{
  "n_layer": 11,
  "d_model": 224,
  "n_head": 4,
  "n_kv_head": 1,
  "head_dim": 64,
  "d_mlp": 576,
  "vocab_size": 2048,
  "activation": "swiglu",
  "norm": "rmsnorm",
  "norm_place": "pre",
  "norm_eps": 1e-05,
  "positions": "rope",
  "rope_base": 10000.0,
  "rope_fraction": 1.0,
  "qk_norm": false,
  "attn_scale": 0.125,
  "bias": "none",
  "tie_embeddings": false,
  "parallel_block": false,
  "extras": ["capped logits"],
  "init": "uniform",
  "init_std_qkv": 0.0334,
  "init_std_o": 0.0414,
  "init_std_up": 0.0477,
  "init_std_down": 0.0477,
  "optimizer": "adam_hyperball",
  "lr": 0.0068,
  "beta1": 0.9,
  "weight_decay": 0.0,
  "lr_head": 0.00804,
  "grad_clip": 2.0,
  "warmup_steps": 200,
  "schedule": "wsd",
  "decay_fraction": 1.0,
  "decay_shape": "square",
  "final_lr_fraction": 0.0,
  "batch_tokens": 65536,
  "seq_len": 512,
  "doc_mask": false,
  "train_tokens": 327300000,
  "steps": 4995,
  "dataset": "wikipedia_en"
}
Each number is 128 + 32 x the weight over its row's rms, rounded and kept within 0 to 255. Layers, rows and columns count from 0. Numbers have three digits each. The size before them is the row's rms in percent of the matrix's.

# layer 4 MLP down, 224x576, rms 0.0477, rows 0-131, columns 240-287
099:147160164162096128143134105122130127149150093093092085108134201094162152100144120163200104056118125140140189135120096135121168146151088093079123
101:115134082084152150110092149126170137102110158162085128134108116117122154151159129163135133124165160105144101152211139133079082113084146155094136
092:124124110141148160113131137138173104114135150150115145114120132168121142143115136162137143143149114124111129155103103098090088135134123154167129
099:108148148104102147176131146124148114131168172139113124161138119164100152131080078095157139119079134109144110179073111106132143097130089107136179
099:210085180164135161130165057079082073113071100151155105147117119140094194112084088071125120136151133107104168132103152127194189129125088134165131
096:046088103131000050120100124092109119156080107124170089092149116132153110108148131110186136104111153094175103099116153108113134155074130138149161
095:122151164159061161203121106096092076097114163071156173075111171128147143161097137087150087117112108122144154164139172098125150068167101073127126
101:109160066123149129147097091137094151166127122157186106075128139096149158171174127055093112079106089100101156121080080098159166118102122110161177
094:134155088135106122103106170121139131119160061179119162149118113120081111122138167091144151175145113091153137162109145127096144126148172158148086
099:155149142171164131099156161167112109117123106090187132108164155148112096184109114121066115107097122148113104095078083129151075101149112159115103
096:141131109086103108092159093110151161119108133165111109140134145156168129164155129137170110152078093098149083125159112129076157073181150115127118
098:115195134079164077090128134078068167145145112085110230116140096163171116144169057095147112110163130173099155155086095154143187171135108120117115
101:153113133146105097154148052126137156104116163161110108159128077147146090139132217166168114161143090102096132151079121126172131106125143130154126
099:155129120158161073091094127136129076159111118155190108177136111081148101119141110095112127084152175176117130180105117120086153143100152114099202
100:085129214134126165123164118159130095126111165071131138195115143099140105110158098163172102065116187130125126166094117194066225088159100115117104
099:121117128134140158162173163199122095089092105123167151151123089137184098165110143131164118134198106176135143082119186163175151163152159136107081
104:104140102209088137119153084185150130143131195088139105073109134108141067132166161143141148061174134069085084158180110112137128096150122111148136
099:101100136096175154199109120160123137162128199195085120141168135144174088101088161118145112133141187193104146107124132124133145158146195108148126
093:110109164140093149185140129138130102109162131177140117171133067064130169129154155095117151140096214165163158077156110135136055122145152154169152
096:116108106105111167102084135210103177148125128112112054136119167072064136089133132158144134121100118074164089147169134114149152114089081175097130
105:145079050134142064083150135114152158090123132066169100092132144146117116079126130137182141125165155167094153085126151132111147129114079168136133
108:107117160097181117131118137147125142137124134128103145094097114168121073095131129150066086035147069126100166172149156113149149093192176155085121
098:165062166161103113145089153166092155150146158129133053149129136144110172115122120131133006175182144192064143159111137154104151141146074157180203
102:098098170134135085151149117132164115178172134182129157126132081154134091147136082121081139085136110091114097151112128108141100071146113151071169
105:110136090126142154100122222124134146121141137163133198087108203121090142134127164146158116086178149121086125051054108151062090049143141088072128
104:170115126138160103149182185120122110165072112099113158111118039156156109146129084124170090107022160162185106163126100073133092157134138127113110
094:127189109107148137117123128088110189160156041178164154156176145114140124091126115153091110130127088101070052144185135155113153147131179076096107
140:114140100181171160180139134090096108196119115084103146144091051170149133117146152104134230105120171141109168128159078124147124157188134091151112
100:103109151088121139177126137128163118131122152097130152156088139105110108109129100120113131150085205148162145174172141103079161174179140115117188
095:207187151140160102129052108159089163175096052166172110143114147067071101157117128143139176171102184091168127156127135149082141067171125123155097
104:089110096146136163124110127161143134054175095130145150091101193129072117116114088090158124165148189149109126147137140078119102145109060158065164
095:131161202149143159135141161121190122123119083143149089071107142112133100181144060187134114118120122172162156163127150147093147133112170082102086
103:110139104147132104180152105078141122120191153070108087090063137149079102105088093087105114127165114121214157154153167139140150165149145155144151
095:117062093102153069182213119124158180137142109122140143088080139120112154122141192104185170104133119170123152076168198111141138087121113109109087
097:097146104092096128108104134125196068116148132135132141154221184114096108157107100173158081135173103129147143129139164125123136083134131135129063
101:120109100099122096126134154154133165156089058160120139056113202133137131063130168155110096135106129167158182161081129120082131122080111127138159
098:168156144160185181152059172132090109114177169147080106106076177159134136080157137145105142141095094160046138092086084140126102060103137131157127
100:124108190104131086119094129094154148114124106197130138137178099103181187154126073156150150129133131118125110129130130177110140093139142135119127
097:156105179147108123130142089166140129177123165135162148116114145061132144147111083114156123140130135170140134102154138146144123105122093145174114
105:120131137081126087131102171134129114159127091207131057155134161145117153094172127142170112027125089126128174060132183164168185112119138141131125
108:157138100052153087103145128130138099107083182112159107095175162130095117156157103166118101123145100149110068177127128080073157111046125148127123
100:157121063074117121159096099119132109146112122071083166137134154123125188125112120152110115173176156118125115182073139106168139167088155125141043
100:152097089114128116114094086112087112076110165130104147180130155175109167165081189140093106154147213155127091105155153132141122148179133169134100
095:070110132161143095099147088165129092114076133120112135092106110125196091077115164112174184164143111159152078156098098105167073134093119150108085
099:116105169137105140155147136127124159115143135154165132091109173102166143135157126160143154088109200069120146105162134161143113185176122133135050
104:121137095139142151136125120114117117127127098148099103133090130183068128118093147141146134084051121129132121156121087109117122072099146121097099
103:085089127115121129090143096113198088141088132176098142144178119143137157120098113044146095115149159178077044071137075175173125106140165096127144
099:136113091117097146110051148122082138161127161143096131176129141156115134120105102130184130154114157095135104195133134180151107122132160127135092
097:116129137107091160112127147101122128138108140123135145112151166150068102155035124140132163140100122139100152143158068183084112122148055184153109
091:163124171088071144163117185161146085133122142147151131125126171131115139149081168101125133125134138122079114092143123110132174124150162090167139
092:171130112099123152112167163065148178134129121117078134118148126089159077186175169136141112064188168109107086096084129139180111122170112168104167
101:104093145099177148135178136118140135126128110138104168152102102109087154183163157146159145129138146118137167104100105128154136142119151140124086
096:195205151086165187098085198136106203096141102130151112122113127101109104157158113158086094143178128147157105142135085098127157108096113133164167
097:132151119164092103157097131123101163178147166158097093130112125123047152115074116135068134134162132127148090128104097137139138057154134102163092
100:120114101143117129110082118106117090103113128169137132115045142105140088188130159150119139125097107145170095146105151099083142153109140143058147
095:117108161163101139157151181108141142106127164130139099152120088156149119131202149131095151127119127161157147106158140125123158154103104118128202
100:100104099111217144140126109142146149177196120160144174144146184123103163167131102126118060159109160114141122182087137105102137145144123123116098
100:140095119150128117084093145132151119121114124155144137163118192183141127127116185113116161077135087118096183155138115138096055187108175109153137
105:164073099190134106119136187153128127136103189105112123112131134153110142071158161142110099098142129157108131109131094162102123107083139177128098
097:148076124141125158134118122136148101150144142182132169148147104173136129188149082066128115121125128130115092091096106139146173129125139123159113
097:178128114082149157120116184112115112135114148156145120160172114170141142101142141153115119126100149119115106122128173156097078178110100067085150
098:140127185145091119176123147125110099142140153163127147102110102151127209132142120206136174134120147111103154138153118100104123097154102146193077
098:147133153143153107117105134137156158106123111133199186182115126143127137140157198117077172121095114204088112107128140189115138142152199152111146
101:126134071159145115092138094132097140143158134066120078103115154089148172169178130120137152198225213096124164121073083146142158128061162099184161
101:091102159070083129120135162177167126134107119182075123104098103105063158091120126153168138127090093131127142135160083165139159176145129147123179
096:186108216132122082183076158143140171184162132176091107091180108128182146144125150187214057160174113137163181092153116131139115126121136126164094
097:149062173126094076123128099199142096092109129176175140130120127133132163115119074174084164113194129104102135094118117132136092157069091145072123
100:118105117134155176127071146140150154125116105163070119173167094156114154180158195122140165145133099131138093082060144161093147090137142169125061
096:151074148095184137148130139142138200100140145133077179164151078175141126190126152076111087109152098100170089135128181119147139138129120133086184
095:135195090137089081122157100200127136156072099125108142143180124135170185175116152138149166181139092189095117155119180104111137076152187141123110
094:134105162079148172195110165142174078150113191142113153137134127108121161099151142113139134158152131173174106138085070116066077197144129107111116
098:117143070159099108118114157146111130110140174155096133119148083142108199122144150112138144145158152084108082155151140138109184144167081121103101
092:108150107135136115169122149046112183192115193118150082125118119152090118188144130122165135111138106088102144166092103095131159158108146081111179
091:026162106165137153225102122152178135144132155126114145160070157104153138130106140108161114168138175080189216165104140164135104157087101154160132
098:128098113162114093118104140171081198145167098125109128071128167123203185128135063106090131141127127132150110157083130175133093185180218114064161
097:068115204091099123130086116105106140166168147141184095098102113098082157161168078103116143089162166093131120164156167107160100072139167135159085
103:159084088132068129108212125139141054155182081174149115143145142130103131146165175123117147148175113134148151129152138140133145135102107121102141
097:151037097149158070182186106149166125175182072137127112121169138061127021120112134178141134135131159070142100177134114131135189109157113094133166
096:114157130175105087125091096111178116081123142133118178063150146113188081127135147170168132169174134081118189125124160111133136182111109117191092
099:138114126110093130083095133195148058103125105090137096117161128097082156185129130139139108102094106103145161071115148157091093172064090142077196
104:117073117105159100130100099180127096156187128114134126073140167110165105128108120111108166144141156165105216146161143086125122114091111109144116
096:124040156125135159085103103133161122164065093132178126122143150156085160103108137117099142120116157116125154121136081159168152053113107134108104
104:151174111161032104089128136082149178112108155140067135146125143209155148081070092103174176206154115176092093129150195103163173127132133123135162
098:131082150112131160102128094069199081154122163102154125171168102206162133168060120135143128182156131156170075160114100180140134120152165045080055
099:126202094123169132171112099145125091177129125094072103187119189142121200135088147185031150118149174155058134148132173108116103123089164095135094
101:146164118129151092155146170118136170106168167094164139186065097120148134145129117108116130168144142165134081103088179131152139131101091089075108
093:100183132119143150192145126093198148172158109143081130201151094132177178128137087130147110134115061138157136112080068226142121132129143180138150
100:122187146158092141087160085093114157106107087142089139067180145127106144097106076163091080158066115122140143093115090153178068182110105113138127
102:085117149085095134151128116092176142123112141147161143090116123102134126105098167160146136142144120108154159097155184102171124142103116081110160
095:115151097143143134091095145105120087105171093163153057141085157132096157183139212153144167116171098124120072145177166141105114062161131109091159
103:124148150168101134128092117090103128053143075164117059120147139078109118148167120133163131096098107059125083084104108126120127101109087168180137
092:142125089117117162111063072065101174107154179139111136173130133142120112136109083179121148100136136095130134078124152182127140102176190146173167
105:105142128130108129176115118161144150157119111102106124125097188147136149102133127112098121100128163049125088142114138117116161102119116123090164
094:137121149113118094119153185096166164106106164095092097095112188130116102125104114095122099125038159141142132174162126106138141152123088167060078
108:154116140154044119219157118118100120129158190085102128226177071150183124152074134133165137124138072069148135189103108205127114158105119066189156
097:056140124171137101126202083098124145111098161127109142173114125115158158136135105162139152133162078062129115204141098102120143125155130079135121
108:132152195123105095132113112165091166102179160144131150142102060109143166097112113190081170205141107115147134163145132154197110086122124106086127
104:128168146177102151119121112106140156135140171104164159113112125102118234090093118102130124095112153167149153165195104059164162155127066136178179
100:132174147131175029133110135175121127162120140146142183100097145160143100109136152080175175137133183129104133128114122115143155114122122103102087
135:114160159172094139180107097130102140104162151122108155169072095143160114123104056138076171134087102143055124120135114167150147182131145102140104
097:116114189179139135128168046250064105082186173138117148076133121116122134121093127147176110109166151139159090143159128159141131149075157120119127
105:209132156100117099136187124123184138122092129156165120081149102128095091157126176124120133185098126126199085103176160132133148126126126170054036
117:120115108099097090117127130162162113050109148136187144135150133110087131166112108116139108154109101147137100101167157066135078112052124133117085
093:114171102090158113168136160136143211130141161073053116107123097115129166133124100132024107147116089086143175093078127130140090080138089115164131
100:124104109075150139169124143087087161122111144150152133145157120116096093159148139068138070131102131156179110104118166135173144132124168109151108
096:152117074109147134170173128181172088146136110135129103121095064182196149124128143158035125122130101126037131078132100126100120127120125099119174
097:112181103141122186106164165124128163190098111094118173125150139148102172154148105104166102201096090123171189095081160092175146135148120147134135
100:131173160150151060082154157081158120119146139126157128087108086132139110110164110126129075122173146172130037168127142152055047193151092166093122
097:155187163110137187131145176167082145141158105153102114132130113148145134088170162162171143176088155191083113154176124102150105123095146128138093
100:045069074135065133130101169112118141153148100183178104133172155155165099111176171154170115129104159124145132147154166178126167067132103107142121
102:154191163130133089136105133158130135186175172143096107118131189126115122105128115113148123165157112115098157086125152145147113086112124090152155
097:146144152083077080099127132120123125056151158160145096084109144164157167084090122115149145144112162116157105133127078156148179134166078104098088
102:096163123081137143141137110099186102124077135147095118125139117123115115139098108086152161174139131109157130133121168170124107144131091103150189
101:100172147090194105083182108148153085128147122207151101132131133137128133080085160141129096120040175113184132128152111143148088117132155141156100
104:136101083124168136125097082091143142086151138107214119125107083167151094181144071146113151129092170133139143206153118125138124145187153197117166
098:132091180155078163081070118143101136106121117105170094086081106086083076158096135181114126166179126120149174154137132101078139080096135128145170
101:118159121106159154087122154152091164120129102197073079124096108087130199129158100117184133169152123156135150067170143102077129125118119106099135
107:193122140073138102066167156128106168169113154094162147120096118133096198090103161096163110154131059157108085130139142157129134161117076143137189
104:173099076113081104069114169128145111116211102175121182113179080081132156143181145126119139148130095135120090107074096147129164130124134173071173
101:192129156152176176072162149154093142131145105119151150141168168140165189146103079114109122178086135141141087131163106031168144128141178134093119
104:151171128118098110097116079134179156134087117159129184147158095118141115169155119173122080124160083233064134147115172125133118039130136112150081
099:167123153144108147103140106112171162155073150100098089073057128106167114132119142157155146090157129121126102183076141159200157071126143097121147
101:148143126131146131149108106108096125162160089111146106099187073066173102135191112133135122158131077116074116168105141138194114141121124130137130
096:130113192159150161150175160161118128091115067172105087158159121142110076140152139160122179170124074117146095126155146112035077152146158084093118
101:123133048182096104123127088130102123075137098111175133124077125118088202183152110085128123134152027159108164148114125130079100131114140161162137
099:074158097116129145136158127120172156102137126114199160153089134150159121105082131147108115137139136173164188043136185076154115112170103154143139
101:074149092152166168085107166104119125084109129185119070128112146160210101164117120135052159152186129075126117179091090163123153131100126165107115
099:138091143125127130172087152165094183123147118087130120119114129119070196053115156138148152106072165078145093162169120154159098120156098134081178
102:122168106100094173089126142103114144187073059139107093122197117142161113102157134128143118149135127111167138143099148117153107133149096147092091
105:164146130142133146131119113096076117149127104134155119139145128158141191101106177055149088148118128103116112099077083141156185112123085036150121
100:176163130148147118123094116163100167156089126149090151100108122138133135180103122186068105187099132129167205138152169112118085139129113144107110
100:146131120108126037111144154181102147141125114166115116200052147171128105116156066067141140135140108122056099150149194125118120157094152162173130